python train.py --n_layer=15 --d_model=192 --n_head=6 --n_kv_head=6 --head_dim=32 --d_mlp=768 --vocab_size=1024 --activation="tanh_gelu" --norm="layernorm" --norm_place="pre" --norm_eps=1e-05 --positions="learned" --qk_norm=false --attn_scale=0.177 --bias="all" --tie_embeddings=true --parallel_block=false --init="orth" --init_std_qkv=0.0372 --init_std_o=0.0 --init_std_up=0.0372 --init_std_down=0.0 --optimizer="soap_variant" --lr=0.00774 --lr_mult_qkv=0.5 --beta1=0.95 --beta2=0.99 --lr_head=0.0092 --grad_clip=1.0 --warmup_steps=200 --schedule="wsd" --decay_fraction=0.681 --decay_shape="linear" --final_lr_fraction=0.05 --batch_tokens=65536 --seq_len=256 --doc_mask=true --train_tokens=268300000 --steps=4094 --dataset="wikipedia_en"
Each number is 128 + 32 x the weight over its row's rms, rounded and kept within 0 to 255. Layers, rows and columns count from 0. Numbers have three digits each. The size before them is the row's rms in percent of the matrix's.

# q: layer 4 attention query, 192x192, rms 0.12, rows 152-191, columns 32-63
# k: layer 4 attention key, 192x192, rms 0.117, rows 152-191, columns 32-63
# v: layer 4 attention value, 192x192, rms 0.0985, rows 128-191, columns 32-63
# o: layer 4 attention output (transposed), 192x192, rms 0.169, rows 128-191, columns 32-63
# up: layer 4 MLP up, 768x192, rms 0.186, rows 0-75, columns 32-63
# down: layer 4 MLP down (transposed), 768x192, rms 0.171, rows 0-75, columns 32-63
q152 103:128125125133139113106097095154135128115081081167101099125129168090127095069085065147081075101144
k152 105:114130109148205115100063125134139138160137135113116154105158038137155176148115158092147158145110
q153 101:100117129137107226174089157135072074151127118092136128145080190120129092170156118134196156132110
k153 102:108199131118138137112168116213141098149073115153066123084087160154148084130161100106138076158138
q154 104:116092161054164165153144103095159119067101127113148137080121192103105094084101153129096158134112
k154 106:114128121100120111136128117138079107113097121143102122118147058165098083152153174144125120147131
q155 100:141184119065097149075104128113073106156110146171098103154104086118093092138089101129138171153180
k155 108:098151179171138120161135100161141109130113106090175155162134142113108058081154102149138181144119
q156 099:163092089126091166130148131132110128144157094133145114079110073066119098104115141143130098066070
k156 097:121135104101119148168152137182103116174196150142089159105097187148194104133151111119082081168138
q157 105:130125144111157108198105107127101076100128131102177123157174144134114148128144139118077111147115
k157 109:097150149228160160153094153144075127173149091145156175151084170063077145116157060119112117150074
q158 101:129169092173141106122132171146109160099089086083151133103148124132111120185092114216138123124194
k158 102:129126128038074132083140106099096104156113190155176124124084131129096116124126195131137087134119
q159 097:136161126186075119109159135103089133150162063223151149195142136146030113117149140166111069078091
k159 091:101103123097127053065071128126145130174082157095044101118082135121087144073093142107141136182099
v128 107:176180130170176135150193108138129075100113173169152097127132106041122135147160162137150071193133
o128 109:099091099089105186151103145112105172171165083118079128110089054155125145100123062115073180089117
v129 093:093099134132150120147134149096103161110146123114135155104186134121059162094085163069120137128167
o129 092:142176085102107166074106109160146102146088121134186090153118100122137112138202107159064129118094
v130 093:073129165127164095140143145078074149155135189157147129137112143149137152110086159137107136063154
o130 096:179122071115086155093106135178142105206111154141081161091112141088112115161137106121098116191129
v131 105:151120112122095127119151126149083092148114125162150193162143118145124086148052088059061151131116
o131 110:089145149130145113137126127110125110140088123104102065156094130125154117136176113151187019107130
v132 096:167142169170068111116192100120161138182129131119205086146170083155116170129147136142152162132113
o132 094:102137082126110083169053157161135072081131140123083110107132111122150160088116169137126090120136
v133 096:194169158177093082132163143135138118086109139141142124163133079067075116115143123164134135125137
o133 102:105091104094140113125077123042123172147170172109121111093125154174111143099141121124073163132149
v134 103:118161143134150089120150225135152115182093153079108101131131180083110129067100172062135136105109
o134 101:128125099171132181130170087199109121118153091182152181071109113116118117164144088153097160176139
v135 095:169093057173096158118160080136138123133170148128120143177120119102122115131072107080159131115196
o135 094:118168157123110083144123156132119121124081092132162108091138069160125153169178131107080147129088
v136 099:177147137157105147117125086149106203170127126123181142132105148165079121145099126140118138147206
o136 105:098129134123136107082118192127165107151161107121059167131156153118108144117146143122113078091069
v137 088:144140120140118202108092095133107116133080142186125150077100136175098112081099139129125195139136
o137 083:155094135084128073101120125128083148122126148109163097136141146058090147171140166084159132076123
v138 093:142157132137099113085180124158097129111169095170109130160100079163119171107113163135167137119181
o138 094:082109121112152192172060126057163122114071133137176100136119183078103131154125145127101121138087
v139 100:158094146119117119115130124197175144065198143115184125102118150169138083128180163170139141156118
o139 099:097184047124118112136102108150151181147133123137055089152112065098117175133070123116112146099143
v140 100:112152138193113107131125094151099113127193066110164080146088120137118096088086171122093094122137
o140 101:123121090114133151133108151102147140112099159148051112122161096149183171135162122089093134169137
v141 094:143131162139097188104097122098133162111121096171086085177143104161078055109081060093094062129125
o141 091:110100096131156123144163104168117129147150156135111072104073146193173189129132193136144161154083
v142 100:117141159103118143134121142176176172145139103138118186091088143115104068115173100196135140117150
o142 105:086109102163133144100083108114095106081147129158099078168136097167139156095146133113142102133122
v143 097:156120123125070120139099085102168138105130195116127124141075067161090138137132085144115160110076
o143 100:064176151133146088144125145135127117101136107146116124113167153126180145116125113071155055113192
v144 115:125148114016142144114124165160139149154117120101139118115099102167177140117109160174170081137171
o144 109:093110168221135128142128140128129147094149170185133152185137131085111126119114099059112135103144
v145 101:188148105178137122152079123152129131068154094158104086144168157157164213164160143131116116120178
o145 105:086152163110134093160215120112093138169136131136105125104089138103093093147108165091066153135053
v146 088:101110111116168213093084082123082136120101101157112147173162157124116159082198122141116130154083
o146 087:155125150086189096104149128145105127084121161114184114131053107158146142124123080146132089166132
v147 100:117143146125104140147172127139168132137147102205184107042144183071084123138108094165136095095080
o147 097:084129108138176123115087116167073086052092132106053145174108113193192104136122102105149117145140
v148 099:160078179133120116134100133105112156111159145162077095142170179148161124126067104107089066042084
o148 105:176155107111135167110155177123112149134081115098152159130064095108138114128168142127182150149139
v149 096:151169180143142125132103191146136185110125117154107136132166142116121094115211125100112050171213
o149 095:144066122135109165120179141127091106154106109104076135145088128146093136148111163121135172111162
v150 097:086149122141073136113105117142149179165106076097082125144137161119118083125138097144106090130184
o150 095:120095173135153098189139098094116109060124158124154117117126135173166099111171119157131096133093
v151 098:081125138138101146142198132123144095158111174152070095149183117130139099128099154165088147109117
o151 101:146120060120129142049097113158094144168113085088205171136069138143125142131098174095097093119064
v152 109:144134113090074115105101105140131124155160151167179097167124137121175145137129122179163162132132
o152 105:064118156157127172203167194111142131106115134148066138118139108108057157085143112112074104117151
v153 090:115108095161164102132107089133132099127128121138105112084078140163063142121071143164081160100102
o153 092:142144117101117143123099103118086097156140138142133146104188173149165117169086073098128101218141
v154 094:184135090084178138225133114116116102113128095099157146128146143101150163132155133114074215138076
o154 097:085170129093125139071138135113165162132123157165169136176136090122137126129160124205163093131094
v155 095:130148120124139139160140172150105074100164153095171134188146084156068170050077103175119156130164
o155 091:088076150090093134168101125121110177151146113138048106088105137050127086173128133144151068174134
v156 096:175152144122146150157155126097152176138172164151102176137118173151137108122078117104110159138137
o156 099:089156133134144123148119129164144070187076077148166084093136115112110089153186083112130124131169
v157 091:114200120100170130084144146139125115129105085141157117125149085181110131136169119170181155068152
o157 093:131051122150020127141131106135136118100191160109121166112145145055121166135115117135161042193156
v158 097:071119151129093144129151170114168165153136134121152138131197128124134165137124120171144120175157
o158 101:132131076128140128128106109115091117125124085178110111121098094160119042131126117072137145134148
v159 093:116139157049157141112123113087120105140157114140112150139153132130162203102135105121159111156131
o159 097:136146142130110103158218118144117182142085120142102127117168170190125106161140095108088179079129
q160 092:208138111168128173120095126140098153134169120167132088191174156153147153115180135129117166109072
k160 103:153159150114163094117186134170113132156117118091116178137081079111137108132047105144135126156116
q161 111:099181174120126098087149188172081119191210175090123094070086099146124128170122132174100079163132
k161 110:094154081094102114084126131143149159137164123158082154170111142102132150037178137182147146094133
q162 085:100122115115190145069079133076189162130122112112107149138138106123125122163108155095111101167156
k162 088:148056060082160041116140116136190117133148103153171126181083128147164128133103178148101145106133
q163 093:167141107112106088130111105124058173149103115174116176110123107138101149170141105098135102154060
k163 099:149132066135133110107128114094231156147135122114142124167161117149123092182126103135176049162187
q164 092:132115197112169141165178178136181144045140130115140106124120150130127171146163177156123129093085
k164 088:160132159076109135099087118154123138060139116130148187105089135101105108074173176114109141172066
q165 096:097142091101116112074118084131120121200080124141130165148147101132120144116151114158182140144128
k165 105:132139044153097159131064094113136138092116139143127170119134123164139052120108094172109158135111
q166 091:175103115103119129136153106127097116072151118168068125158141178124111138114118155135143153121154
k166 092:177128138194160074160055158119138147150110128118089154124128131068092111113114050086129105116108
q167 094:111123148168115106132150103095170155226138211159129085184214157103143103088074115095163129123143
k167 090:105133051108103158145172137129109149107085085132099105041129146154117051129116150119152124122123
q168 089:132114159117132147070155133088140130120125185137153148089126142147088164149119096074162111185170
k168 092:065122147110126066157156080120125147161125129106137132119119158077096181126112092130225117118101
q169 093:114128178093161120131127164103112190083131181135058117141106044099151130118141137137174071178139
k169 098:125117121157196103111113117075124123161134141162046137126113057099135178114095154173119168115134
q170 091:089136108174133087119145167118101111151160176136130131154092114121151099145090109111164107155124
k170 092:105147101125096182098161130148107120179196100173047125114115116114128120146161123157126124110138
q171 099:136168121055129168079112170132198100168142132120049165141131076162122139126144066143176079116159
k171 100:088113068095063142115138129088121163073125134124135154127098142070212121132094112178158086131131
q172 096:108154110097155146150214084147146130155131123137162142125163161147108141137109153141130131120124
k172 103:108147159110136089131108133098099100109105097130110115171158118130085095035167148137117068075093
q173 092:129211134125056152197135115105144074128121096099142129103097093169150095118164088082127107134155
k173 091:180080120133107127102151136125134101177140104098106119109101092072132126123199110135109087106134
q174 097:136147137140124158130118108144178151141134133102129123123136155142145155121097111099120134213150
k174 098:158116085075147170096158113141160155110166127114069122087152112197150163126073186073113159094161
q175 086:112190078065153119115137153169133126176128178182148165099115129063081105078127092145086104104126
k175 089:151173097179122082146096114171125070121116154167144087093098143105104135085089085112145111098108
q176 088:171172103152102133080141093102125170135098152148083129078122105156161212112114142157119075130091
k176 090:130101100135091109115135219115050170138166108154188101168175076169192077148159081160177104127164
q177 092:132136094137129109130108091156149176110072120073100142154124106096109122143121171126069092034155
k177 091:170154108103158140129101122206122101117084104106128133130152141098122117109116124125132097225101
q178 088:147203134169161143120100173197094145149137123110123157141080157161113054086105101075105097052157
k178 090:114186138132135156103134132222092108105117127086107120130113102086123123101100134146100189096189
q179 095:164161124147097105140158167189117190130123097156186189083115141079063164100148128121108070150109
k179 093:108142109081119110131126048204084162127127140107136119174155128097104130112106150131097154120122
q180 100:151128124159147127127161111174122144172134179110158111119108143143174114144101113114151152124125
k180 103:103138109127116109126096118142104105141085097180084124129180129105120065104116090063104110135123
q181 092:111112141139117094141164168147103163127133120090156142101146121111123133121146134127043069118141
k181 093:109112147103094132132150116081136116066183120131132108118156143146114149107128111138109107115120
q182 106:157129120130143116081117166061090136114126117140130107121145124115182181138117077091092039098154
k182 108:141163110155128102132153131080080065138145166097120114136093135138190137143114125107076082079184
q183 095:082180172117107069097127087135105055049140112143124097123143120105121170090088110132126081162130
k183 094:077130156131145088140074132124139152082162056166058104113115112100169106122108109134114088101112
q184 094:116162123102188162172108107132165086132145101136046114140155195126085153132049134085073137167130
k184 095:182119071170172110128174153096175064054153091135147107157113137147113127110066219080144189108144
q185 091:050129112149062072126134110150101166139081125141111099103092116061120114139101189096124165097063
k185 092:146137127160139069152111043152151122095091179189099147125127123124141126111126118110120175212119
q186 092:122159104138144169120135085114105123126106096129140114124134150089116135091138123131129135106182
k186 092:136169155149120074124158184146139087110170143147194162120120204146115117116127138106128121102128
q187 095:193203117197116143133175124196128080128095127187038169120115125162156092112137155173098151110098
k187 094:167158101154069143117168107133145077144140093115080096132122085149131134123056141142049107107131
q188 089:139114102156054168140104114096070081138116158066155138130132103108094092107117099124132157101169
k188 100:101095130181125133110118110120101174078201075069161154186119102156135156168095076030150112135113
q189 104:110146164163138125129107138135115140128105106137095099111072138088148128130159174090082119128103
k189 102:155118185131130111115164118115070069116038137154126131099111092032134087144156171103105169105101
q190 097:202178090096113121133127108118087188125141116069169134089091111139098079141146200124132154090132
k190 093:089141195109165103159148118139132138086193158132149123097171102123100120151081100119093194118167
q191 092:068116100087125066085153063110107116129102159116171080087092152163130061167093120159097162141142
k191 094:107116148145100106111158141095150120123145151180089160141107185191110089166119110198139073089148
v160 090:046146145105123096129141086183062103119152086117156056181106132049173157150104128143101120176117
o160 081:175148105150088131108127135097158103175093210147101148147108108192095144096123136131133138089096
v161 103:097122137094135136134062149166161147094100109104127124120177102108076134075059139124073064168094
o161 099:127134125157073101132150103087103120190156188146147118153179088104179192108141062101122168191133
v162 097:135189103132134102151137120153179127134146077126138078103169133130080120071176120117099209160185
o162 096:141079144116065161114092175090121143142123171127176135180132097102152174208104119163139089132116
v163 103:119129127122178147165146111117096089154123192062146116136093108130193111161142108111099121126176
o163 098:145134103132100145103092112172124119099102114167084090137151182130108128152157157135161148103110
v164 100:141130116158146132120088110128123107155120130124122146124139085090115125146176157206184150140141
o164 096:142097128095082118119199124091151166179172145078143091106084119132163044090104147100113078072093
v165 094:076145120142082109160108125145115149102144129083189095076086136138104116172162101137135104150217
o165 089:174103153151155129130119098104117142161135120120101173106146099108146139128171138106134165104124
v166 093:176097180054137149174098134120164149156062189123133116134098092132086113143112140117051123158097
o166 086:083104069191101170082170086155130100188187155113154089136128141076177107112153143115182167128150
v167 096:143177128169194125091167161120125118155157205117095170104096116088116123078128108168152134106137
o167 097:085075128126046141176068115110140101080119065113143059147170139090119124125169129138106082123165
v168 108:117176122077188128122144097139097137171142112171127204070153135111100130108133132084133183084138
o168 095:116127182161108142116121133135112090100085135151161138163095145184073177198093103163143121184119
v169 090:077153164175121095114116179094105084126107145080153130073146117084141136198166081094114140111106
o169 087:134109100061136152132128082150102119131162099102135113122135141151124141164097137136147143091160
v170 091:106206093091122146087153150140140148181115151157137138114166108203124096117174140157178135150190
o170 092:112077149121123138129138163144133071079079050104083166126129078116118200092090125174135155125100
v171 092:135137116112154072114174175146065115155163146105154127149145144178175154109127119086125099082118
o171 089:147096094152115158167078110104125127059097145141123149106178123178139142158139113173123143141149
v172 100:136128128136098109112166152181177092082115169136123105134125155131116138138118088187086160149184
o172 100:089092143138182148119145115095088108181075100086109172130113103085149083121128176135104144119096
v173 090:155106188119133110125189138081150097107142105119156094155096127163150128146134103125055162165127
o173 091:138123099147096080102154120142062108157128155119117165144127137147100110112078088142161146063094
v174 090:117133128141130030180101159115127105133194104117163135146085110113109106141144153101067172099112
o174 087:220150144127121155099188080085126133165093160134131095120155105112155146116116128180176065146141
v175 103:085147077119166112120150141106116114156108185109118167176168119102133166133116141072073144170075
o175 100:053159142163119127163119115110133186053138072077148102077101186147147114130164118119151072145169
v176 091:108108136109111134144151107130041095088148153107139093102133139111184100089085132159124153149115
o176 089:138126158140103131074154127101111184085141132079166121088058126136079147108159113196116082135128
v177 092:135142070098184135090098153189124144138182116184156204134135172125127071153123096114133159118154
o177 085:180113160128137151115162092101140138125102098120122122115112128185098130156119161140110110146137
v178 105:117159143133137144159141169151101136175148095142156122111146123079061117139147159148140144093099
o178 100:074151087106119136106099118096144120122120132064078164090115142144144117117099143142133126122119
v179 097:126113148147118108127057123100153135100106107144100095172141122164152101110098145147074150123158
o179 090:198123128166120143110119152104053120119130185114133145078121101155104131151149080110172128110082
v180 093:122105145162121153163144101156076140114134182114148124163163132115152140121166181102140087122135
o180 090:130153156076095127110094125141192154156153171138147113113094106145105108108103067159093147112093
v181 098:054169075167112189117093180161104097168146112101060175135114113157162166085155155112142129123091
o181 095:131126148106147084088145082053162168090132126131197126109152159137092153092123119120145117143150
v182 100:044082118109112109118114087070108138129116104090111066124136094103167124106084070134089077115104
o182 097:213141121186102108130101117143160094159160201150107160123130128132077101123116138105163180134188
v183 094:173151142187109127129082117126094112128154122097037109136071135093136176172104129176130108196150
o183 089:077147149116149125080138171151165137107138165136228108129159124159097111100119113068078106077134
v184 101:153113161093121057119194072114098134110113113141085078147122089082081085143125154195196080102111
o184 093:092146094088158143103071173197141131114091171140138124161074110144149136096101146112108195152108
v185 103:139152078065080079115060172113099091093122082151124157101135113147064142075168216126111146146173
o185 098:176123120147125149113157124106114110170162081121186080145139148134136115130094045089141144082144
v186 101:120140166149059131129129112114179134147144101197126110143147015117104178132143123131090132143087
o186 097:123145104168117147074140196140119112165145126064143144135122182108174110149110133102183181141123
v187 105:092100056093090117139131132118128144113080135179136147180158079087159130084138130156155077098172
o187 102:155179148171190154107153101157076134130066103134110140119104148155138172123154179115177137082086
v188 096:087099110186093096157141099111058146135125110119162097149099091153092105165025090163145168083103
o188 092:157098125086166128137136137110144138119134130138117163161139125119173117097147172123083155100139
v189 091:127146104122117177108127087110084167098075140119122118159076122163089098151114153153109170163129
o189 082:181132125121117124129081147123159123152118116164173116142128126125125085164116099074158146077182
v190 086:162123133154105130138080125146162188130164100128141120105113099197086101130174198137137187110116
o190 088:100154131113116101091078187122152084120119109124193131160172152112116142162082131105190073114127
v191 093:115090161187098122085128091167100125148090100090148177130121118147084129147126066148124131144085
o191 090:130134117115109165176132182052103147131124175164127134156101061098133095076125174121132117089161
up0 095:147087160125178112100157083071129141120129165101182080120060105141143146163133186107156129124173
down0 100:065077083184091117136110154136106126108143101143083080079143149097173109121140142083146178186146
up1 104:159095089112068166121087169021111140086106149086077106153146081137178171121116093159126110110139
down1 107:133154099077142075082061089114088140107150105153103137131136122129130042068225112137129134161184
up2 099:142137186084115123191104145150161093126148125147173137086183170104095145083138120127053125138102
down2 099:116128151082130133103111135168147135152132107085092120132173094198122137112147155132192201183154
up3 107:118164178099181118120166149127141135117129105156179116114130083082136132183108089170175124139139
down3 101:092192125126148120117108163120173100128122171157168133112155138161085143121158182094086151192064
up4 104:138154107153185104129104108100163105178065123150144128104136162121101060085178174144138143110144
down4 103:172164142119195175162091116154135127121097162104115144131148060131131099140169105114160139133125
up5 093:128150157141087127112169121149099113145094113144172094117083085160108076099126136175094093139106
down5 101:119118175112173152164116125137145126200158199092158114145130226164164093108119125107126156098134
up6 103:078137086159124096144157122135114089153125168132174091120090060124130124049099115115077113106177
down6 101:154100062089152161114117135147179132172082149163142142153143228128150159160163179099129121097119
up7 101:128154102135123124132095122181111116074111102134146060113120109134134128140073115090153109153182
down7 096:209168075105107162199161164104102110115160111090147153110137219093114220074133152105099161143118
up8 110:132134106205119129114108126101105085088120127171123165126121169059123205143156105144104108158163
down8 103:051150120149115118108162135129154058147118115141101107156117158190171122138170110147114108094152
up9 094:167078138108088152123128108105109149188120103155161128146143125141139114081150115167072107085120
down9 100:120174120120137136188086145183104127153100111067103037157172096201119115184121151105182107137152
up10 111:088109102108103150203121094127076144134090212148166127155153134175139186085103147123206107145111
down10 111:182125113127086152112170161128099088134154132156155151068112066089114132052074112102150169100127
up11 094:116113085120126158098182147174167138111161130093084134112131168053127107147074102128132131131161
down11 099:124125115157159083119146048129123134180133152132143116151108191194135182165116163088115145098121
up12 102:155139121151140141155090130099107123132133147096162058113203099167125135097130110197116099139135
down12 106:128122095135091124170144136135122088098116082150081122142142117166173131120139085183197110104054
up13 105:125142130133131135198125132125146085135127158162148090116085087172064087114158119136073126096151
down13 113:124135089151195081143129113164147182151157140133154177112128129194142159124086163127138165138177
up14 108:058103132129141164132126157158126156178091159146143095142130153109091091169120059164128118100114
down14 111:158103156177121098123138148121098139082120145061167120165127114125132172175129159099131139088091
up15 106:093122095128144169091100131134141054175177044164161162104051080187146165112168123115109091171102
down15 100:129103127107183065088178138137136128101157138151125121124095158141142123110094103129144096127145
up16 108:115163198138102109114090131130098154130136079155058177098133076083147113127178083037118111103144
down16 096:138121121139210097079098087121091149072093108103100134145127145120124123133161118149175086165120
up17 113:130108187194101134077124098124101167110133167133122103139116122132159172095119168133137161121122
down17 104:143157160086193122179083175119173143140150116125120087176138144048152130157180144147125134123124
up18 101:160169130133154140133160156126134123138104163140141178119177120125102093107116121094124150102124
down18 102:109082140129129171118132119070120165109171122084104195103146128078091104097096135157098117127165
up19 096:160190100120089139076074110097186120154088146148126148125151072086161141142185174109159103107118
down19 097:102143166097139146127037138107100126130111127150177166112131121161151110130120202108078075112162
up20 100:091073171127152086141121133092118097134157113109140097118151144110105117141159108170115148200108
down20 102:126176114128180151162160142092162137146137128109163089165135060169207142168208085107092155077125
up21 091:184146145158143161116052130172106085142139110142169114118165075060121135156155130156144055138118
down21 086:152118099030141053149147105148101135172117117168114161148148192070159123100092096103132147128098
up22 101:137134169144181143121110114119119176099080121106205095053182131061155126133098126192063120135105
down22 111:156087129087082140116094143164099238107111164097146168103143154142128119162142153141169099084175
up23 103:086139127184122087119127131112118117142127120143152126128113103148131137127148130154133087127127
down23 107:165142106112147127129168073090079089136082119169057143140147117127161101138109123089097181116130
up24 095:150106148152114105101141089167144112118072135150110090150080082113114168091123098159149135174096
down24 099:150139158126117144131232140120111070131203090150099113178154120113139154163144129147136118099183
up25 093:148112128118062070206091139117142198102089103133083103101147110160085058138113146117156048138108
down25 096:132140093171136144123108146109151150083132122140062134096146157121130122144149090114153161146116
up26 098:167132106147111112145057163103155125130151131134063131177172170137097123130111136151104090120112
down26 098:090086133127123104088146166171113165142077162147121125118162157123135059098143115103044092083109
up27 106:136153082122170192161095122059064146134046158148147141109095063136071150094090170164113138110120
down27 099:065114152101127147070131107110103116130110077122114116090108061168140141117118168134146164127129
up28 094:134113138135127133104118103164092087111078073152122087129071132148089062140158140143112104137179
down28 096:143111117139126104135144148080127110071127111167129127091112105147036135161149151122078100128169
up29 099:141126153160194088118137113102056114115086163164132130154125111112084092135141181123150096080132
down29 096:122152107083126144087140119134194170194098146110111164167122145165087160138109091119157174092093
up30 108:134098154166129103166147169124168106194083119119098139135116181085175118154088095197128096177151
down30 108:118161153182098071082134229082137168123129181098123154099192161120090134124105130136130109159084
up31 105:173095153197170135148207115106129145119104115132156158156121134064140128118094059111154136122152
down31 097:138184132159149103147141185165134151107108095129078132181135154147133123180159203165200097128116
up32 104:119069156146122112134125188115111205180204148080137125105141170140110175121112119125098124109091
down32 104:166135143118149130086109161087135120064114155104173093097111102133134165135138174166144133133062
up33 095:175088116088163137100178187169171108166142123140149080113143125049118138119102094114087080063119
down33 097:072129120159087132115124126101157170090120051104220111136151120120119171149126152117174149130131
up34 103:147086113118121105099073154086179190116091095168231100162166110123136139165120126103141103119144
down34 096:131204144124190094098140125154070080176145111139114170095160176113078126184117096183079158177098
up35 091:129082177137108108124073137096159167109126159141109107106096108180123117187173169142093174106101
down35 104:157138138138107190073138193142131172162123105095158137133127120128101170148178040145187133161097
up36 101:153174107089121134096085124079109105136170199133116221105126106137109127145074167144146087166108
down36 101:138117112186138108157131046130152208126150113173145126140112168105166138110111147132101186110111
up37 097:154140110166150180118137074155073131117147082171114143109201155095154140129120118120092147114121
down37 100:083104130097060112141145102168152153104095160087115100093154132125079123136159147085134145186070
up38 096:127114150106122121100130157210127119106168117138096193189129045049118100146161160140152098154112
down38 096:116136089106115133100141122081152119127152062087093127209111093129144176149161148162150124128126
up39 100:130114107130095123118105098130114082160105111121109192089070127145161120114178148178111117169137
down39 110:150090136074118153108083157173139186121119129124155110086124178066066138167148102124127111173115
up40 096:125096152124125152121167129110096120159132038155161112084124156109130092084173148060116162104117
down40 099:136094125065103126101163112115194084135138119157111088100091072166137140153116164132136190104219
up41 097:145081111152175074180118109089119113141105122153107148122129142110113156114083198165099155080149
down41 099:132110156182132050075116142082121108129142130160075143096089073126104141159119174109077155146147
up42 101:131122190133190121082120084095108143126128051089165148082150126192159120171189106109092126154125
down42 103:094130120153119158144155177106089132103154128144109119076147159063088112078096119095050190180106
up43 118:130160081159139153144168131167142184179097101122039157075129126114116136080091134119093144153110
down43 115:102129103102139090112160087129122114095108169095115081091069159117121112121053137115113164071137
up44 113:098196114124137056130174152125158063149091164142132153147128127127108119166163096148129083117180
down44 108:086140128125164161142143164137115169107139154137173142096093193121156103123129139095123140164093
up45 099:120107163168132185151112137197090146102146156140133179153126137109154144118102134158141119163184
down45 095:189070115095146135119139157107146182157106125084164134175077161105109081158095178108084135108134
up46 103:105163152183095094088078125121084104120117115137111143114176123192076118180137147087173136110115
down46 103:119185144160142194122086150116155175086108165114127137108126131179126183151112142152066116155136
up47 107:123154097070145100098119161062177206164051100096163105067118109157155122074103161145092131099098
down47 094:167136182167091142146146133154101063102128134093084134132141085154055124141110065157111111176139
up48 096:171125137155161123116074111069146123131108160191072118124103150066093165149113131114119139142126
down48 111:130138142078142198130072112086157089123098144133098110126108123115146154212158116176114122131139
up49 103:136149058182165180208092140139135156145098120134121101111066132071100141148133146097187161132135
down49 110:094134080084130132144167089139182085052159136166089112124096124108104163154105136150127146146080
up50 095:112143102155080179070102116139086140154087138160145146108145097178094133118154118154142131093103
down50 100:116160140107148127140127093150161166111104134160092106132179129134147126173186064102163130146096
up51 083:158076110132138172125129117159109158144207152136106119102157135114153122182113124112138083209104
down51 086:058156123181086107136175174115144165106145115121093146188170056171120155116162184139077145157154
up52 093:158133119106093141124115071113133116188121151119141145133143119138112112121172096140168090176121
down52 105:070104129187094133113137151062129067106144140153116144146186118186111145123131153116125127102138
up53 108:188171074121183155123079101084103092143091149144171111103095107119113140121120126115097180111138
down53 099:164111052112121102118116139165163109102174161121161078154161197092148111040115099082121132108085
up54 087:125155138098167107110153177102102098153099129117115091091088134124136087081176135153132113091108
down54 090:174141175080121131118102193115101127130096065142130161076134174053155157125117089121120113155096
up55 108:134088202214177164156101147107093175149107135150147073087102085197083103100156161138145117127162
down55 099:128115135126177162123178159136145139107105110125119156164167173129107136112078112122100163128157
up56 092:192119101116112135099164139146147174109099134149177104129172147107151115111147113163127144098153
down56 095:120159065064101110200172112131143170153150145100150155095147067137211143136142134122175150138059
up57 104:134123155160167104093160134111131157156088090161184136150147116144110122108118120084094131158120
down57 096:144163135135095083088161102133151117130184143121138156131121128155097168119088087108100146111136
up58 103:159097108113155100091155093132125167098138094127122150085123160158118109098120195108164087090092
down58 098:158159114064128114120094133138104139121134132116096112154121124182189160131094103190081168147170
up59 110:132085165078165104096153131085119127156163080072132141149136078171125079101122110093142136159140
down59 104:113148149135111170157096126129158109103147106170105137091144105119092097111127105162098156153152
up60 092:137090105135198101104157123138070157180106139127085146151089207144160096101153138126162150127174
down60 088:131098151122158136121148131184070113066136121195075161160137071165171195105152103138140181101044
up61 100:150155108121159139110134172139091107125094186143111189095086128126160107161075060144157096144142
down61 090:126151130136109097111155122164147127131115163178128105131142106091163146158104108117068113145113
up62 090:093156067126102138138113132122166134155117105130133193108119170047055086173108098154157095102157
down62 104:165177155091148138105147102161157109161091174107147151169132112162099194105128090128121180147151
up63 098:083118106141152185142105112181121145102161126115143124212116073157143167114167138138122133135113
down63 095:116121122170151130125133172116156136121131124128148111114076206185133146133095153105129070121112
up64 093:190134165184059158154119116143135145150091096123072122158095109107077126154121128137094149125124
down64 095:124090127136147065075113128112152156121134159100072133173172117140111128077115189111083147127125
up65 102:129133150160075123147190158106155078147117195126140106152155120114104090078091133120126137138166
down65 103:209108161126180109114115110080089158163140139119156150145122164171163063100101131102174068143104
up66 099:163107162093182145149149097090184139116117166140181090140105121109168133142134154099216122164138
down66 102:030129063167105095132137138175146134135168075106165111078085124137129116151136118144163134155090
up67 091:153077209110089096110200179100173169146141129120149166142117139132117107060106168116088081107090
down67 097:104128134112160152139130102101181095086161104118138115087096131101166170104068073159097121123147
up68 112:115112082131189182129155128135135083151135107143107136162179130099124116054135138173097160185121
down68 102:094118084146147162151115101124138074145148113142084214113115140144128143122138171099138118159096
up69 101:166075130152056066128064091129123130121062129167155112082133119078139129172150121147107114142142
down69 084:092194156164154142180140142131135128108179186076142156056142129192121122099155185139178215120086
up70 102:122078117135108149150113159149136127135071078131083117188127165059161109157080089127115126103079
down70 091:120085095107118117116088142114180050119132127093123043121115113152145138155149103147113158159169
up71 090:083137121106128091117139084140169170087120154171156103166117151126115129132131105132139155101138
down71 098:090101156121084171102122121074086071116111148130109140119112084155152119140106078125111158100140
up72 106:135126170093191152106163118123123122095063072090046122114164188150172121103106183097082119096120
down72 093:124133097146139095123177126179106106181204117139199142140101092194115118118130115138116193126153
up73 095:168103130156098109161139158103111120136150142124152133117124183092143080095084173156183092126176
down73 097:126067168112103123150130130118095115141128149129104151136148130161059166141108116124101127150134
up74 093:164110141159165129128137147083080192094157067113146135112082158065110113175174126119138124058128
down74 094:148141102134136141101147150200138192133159196136134127084101144111141131112032128145143107132097
up75 096:140088138126147096083128078141090106102143112170143156153082141092087097101152143138135135116066
down75 104:154095075156137052130114106087112173125103157124118182072085123113177100100138118135140126150081